From a checkpoint of a small transformer trained on Wikipedia.
Training: a variant of SOAP for these matrices, 105M tokens.
Each number is 500 + 40 x the weight over its row's rms, rounded and kept within 0 to 999. Layers, rows and columns count from 0. Numbers have three digits each. The size before them is the row's rms in percent of the matrix's.

# layer 4 MLP down (transposed), 512x160, rms 0.134, rows 475-511, columns 128-159
111:420511427431507468469507560512495540546533506437512461526462534523516499460467547464483535535487
111:525599490495451465502560495553462517446513542461395534484492467465515507510507537492532535559467
087:435529505488499474466452519515471471539501441571453438495493499436452542503538439522516557483514
112:487540471515497509498474572536506503476505477530543461530481568463573494478455576507511534487505
111:553529503586485492546533442556496457494485498521504500497493541479567518477566514479454518475451
099:518506466442507516511399478525573510473506462519560511539504458451492548452483508522518505558452
084:475465474525486511398559529510556534582464464580437518441508520509540577486506548471474528538521
094:470581482531550488534563511542488501569484499513537513499485513464531557529426508501483505542487
103:524527516405536495502535506475461539466497518493502519471482514463547528545469499485488564562505
115:542523469449543497532520498520498484491547467506469509525500499479559515508498506504547485453464
096:413488457562531487442517463448467446476489460465518490537542449458482532514489464432511519508567
092:539547477491441502516538518514502461562485489473493529426544563481514499410458495503571507464452
098:468517469495517487501493456460480502508545461494422582481491479571518537464464491494504523493475
091:531550494527537485507520492514448515508470496490468487527534443404481440495512521483489458543546
115:459538492526554568524497447456451504444523562506497506464545513508480471501487465495488520513490
106:447469441474462476520575516544469518489499482488467558529570575488484553405460448466525579547537
111:529565529445512561490451510539522473513465450511517518525509529508511523471436572539544478522487
108:483479484533494547519481445503504524515516552419416546586512484530515488524407476526496488475483
096:506439536486502508490526462522463514502457493506462444507540500509512466587491419506543491485492
105:483475524532472513521502462518497480536490415516550514449534455544447449437487522430516448523509
108:475429546538550474542432533432500530501508496471500479473471507472501497502536496529512547496506
106:477453517502433489395444487540576455504500469455513517467490522492470441486521542511484464471468
103:449472447504555455575491536525500503491483466558464488510521483474456484483539589523530496515489
100:516465547442561423425520522550516480554524518506556474515456524543506527455479556494444514546512
107:510435502518485516498481481527436450463475558587570503530457431546479469517548457494526465526514
093:517515534477472403482551575563500518454503483479449450499491508536540533519489558528528532557532
101:512514509502553496525443537515523522490520428423494488554576560577535512557490470460475565502572
106:488519507502542527478584554570492522481525492505491558433469456507560518500531489550480489501427
098:521500426485475477488583439524535531506484555443488458465492416488482546471511556491525559489559
101:504438521506561408515503470478506468496513504469539466553435461553509509464521594425424477479518
090:525435494535549439464482489496487551483613490510507414470495472504513542461524454484493473474497
079:443529537587536468494574497443525563517495499507555492524450484509478495508477428451466501489547
103:515534462453463466430495549597505541418504518407453511464502508523539585483549464489467544521538
090:510463506492541489477537508479568553514536481511505485545511506582500512499500383460580438501484
110:550442464505497525466518528446500567569502508520574550505473489494542537410543544537532426494472
089:467400526486580465470471492448564572530409444446524459465487483510457431459518585543489526422492
107:440544434494539529522564477485507494553575513591457473520510527565492518483479492469551537547556
# layer 4 MLP gate, 512x160, rms 0.151, rows 476-511, columns 128-159
105:482482500491532468484473488438533402552450589505527533481555479423429496519468513482452514487526
098:489511538514504491503517597462493495555499537504433447532455493577483437538571482464494464519560
114:459450483510552521528531533536528477470515495533511564513478554527506559443513498487440519522582
105:517582481542524526544496528590527444458453492464499473458573587525553505515499487427424535508471
092:531528510527504536501481410479480534478475553479474495499481504535494562458459519516462497572508
079:574438505461478565501520473580522535548479565522475532423540481452591551549482462510496515512476
091:451532497474485512592451509535551462452458508510519536474583534525518544375584470542513456526442
092:474487472490398541522514445534490503442490515542499533498583561564473531456498507476504483495488
112:546529523450456485521546476488522466536490537495504546540461455488421535483475451500475483531462
096:494522545474471526494497476534485513540487536593449547489620545517517475481514543496566494485468
092:515491519473577583488542504506546463497522618543417512418541443518517450498531475493465522461446
100:432478512467417522553459461558589474520472513529499530462499509471509462450476530558529554462591
099:485461488534523558486490560478482504472529531485536499519463497492497502551549450470475502498479
115:554450486484512484461504521508480494540529449523501489520552511463475534596477473482541561486581
109:549519499401495513545461519480515507495545588494509422472512534515504523522485472483483507480473
107:447548436443515552487548578519516466479509501532521443451534511560558484513487601553411493468547
119:519512476464522465506500568549471507488464544563548476475563528451470498478591511456576568482482
100:494562492534520581473459510513521435502584505446523485514494525525498505492468509520627524496537
104:520547494502482456525565486492494549456499514518483503558478488491513477567528440470563469479483
107:517483434400484553517512463492519482465494517554522509547466474478421553472519476489560589557459
100:452511595419462537476525470548469466502525518539414554490490574445525406517489484521492509504506
110:479515463520540526472491489583481494510502504432521476488525555465498448548484487587502451558480
104:492424543513413513506535505526465398538491528551474589512495492576495585406479528466512577535524
117:548502485514512472518468431570483480523477513523461482463443495464477393542512513496492507497418
091:568424548458477512464488485496513401475505535473491559479504581514508480402484524490541499479466
101:521452530449472459535533451440492470435491544518572518443512514532505510457546419429451464495490
103:473463460491464496539454545463460433484541515488495412540493484487509531481438474511531529503471
092:542517542551489479488537483443514535514545518476443549515519471532453462541545483480502510528512
088:494483471538486504542467478461439498529517572564542481523503589582479543479464557468454497544523
093:529451468539421517479499504532492458513477458476485455513482494527495572430519474511462506438534
081:489504543419559448499526540477495438524503506522484523550524388445502493526436469520420474491546
112:516535467465482474404503536535529509440556531466419564607569539455544486430512473491486454534506
089:519511505534537459467549521496528465519483483458368519442454393507491470509516495469491457490538
116:535423509530553492458559528537531559516523561514593551542486526515514434436528546511507430546400
088:493534515452530509466569426530472454444512512493508515497444461463500546523457580518453533460500
107:576514517481506519527449545550445512457507482519470546475520469530497454528496549455460502485500
# layer 4 MLP up, 512x160, rms 0.145, rows 476-511, columns 128-159
116:528520458507507486476520509506437560425528466531487514518483529489603496475565473540529517529482
089:547550524558570395428502544503494511528478574555487472506503453474563556506517483467492537503476
108:538521507509457440468468550597486522573495502500476503411478462491501481479462481540426458563525
115:566503448505464484555492533524479497525566540480519468473544595514487500453598494446510480514475
096:581467412491514472467499405539511542505507571436486526523552546497480546472528475507486486493494
080:451518455505499471555454552482500498510509460560444473559517440567556534526544470484505524559538
088:541524473508524479426507510538452496547496521516486549530427491476473475633386475504451501511556
093:463544464478508459532465435445441508418466511462560488454505496468499504453526488541561483521510
118:474465461513537534515453509558481534498499480480511471451562566496544485509511552542529528524531
092:523531444495457448508458451497460515483428503521496473468516481474543535548448455547493431461475
093:485565466501441477557489514520471475539461464500472492464529509434495554509538508508534509511528
095:470564481529458544565540519456468501464484499520519507480472528509539477555489526526546487472528
094:512482485522522500522465533510465535488507483480462568520460482506497467513510483510504494532618
112:497544511476511537500510460475511521507518563538502549470514492543517504464533566526454497518480
098:457508488554513494466575536589499523467514415521490547578476442473436540438536491451532610539433
104:580496568470524564522489443486457458543484465478557531566542493535496501447514522538477478552517
117:529482473533490498473462419473550458502567526443465485561487469548510472550417491560433449511510
100:514474430491564502502525505520530564471450460603552443514496484492489440517400546475580494486546
109:426498526518503504499470457542490530498488506543476501482447454431496445497503558476558484516508
109:546440438435503560511502463463508504456508489543520491515475464488411558467553465503551584557493
109:533508564459491559428482487522437460499529503464525557498530553478506410501521487502505488468483
105:475497445480510526528504524470535470529522507547455504486556483495508446513502464507608524534574
098:540446505544489533497468515494516443562512493575567536468477534506455520503531495434497504531506
125:546458526539512501487465432579478513552480565569516484476452450480475450549499470527490547477424
092:493505541552510383489535518590582506532489434460458484454494519423583481497469511455527555489504
098:488473528525484500527437510568526433523451397512509476506449526499486441513500451548548543537506
105:536482532565470541506549543566522508521476416473567504511505532486583500494455478520495563491458
099:532550479536468443519554460467532463515545501478445557453487540529438447536515512485486484584564
092:490467467544471475542508480447464499530498569546562482576443574594504554479467583405453515501556
093:582399426498513482535511511561512460495462517476507500497515584501539556496508457509462489500476
082:499414518513528482590488526482499518471516472506526562564548516510474482399513478488370460504511
102:513553526514456468467518490539484566514442484569453565492489600454543473485438560504544466522536
085:568457447484419581510456507529562516527543463487450502492456512542457569471527513564478491449491
109:587502528494471521514596495534512577457509525570487513503526569466501518509537515511606447520402
082:492462489445543436415565477512512550511491510445475536550472492460444484518561534452440516469547
115:482486452562465526480546437474514464523460509484486410455472537494520533465472432530560513505532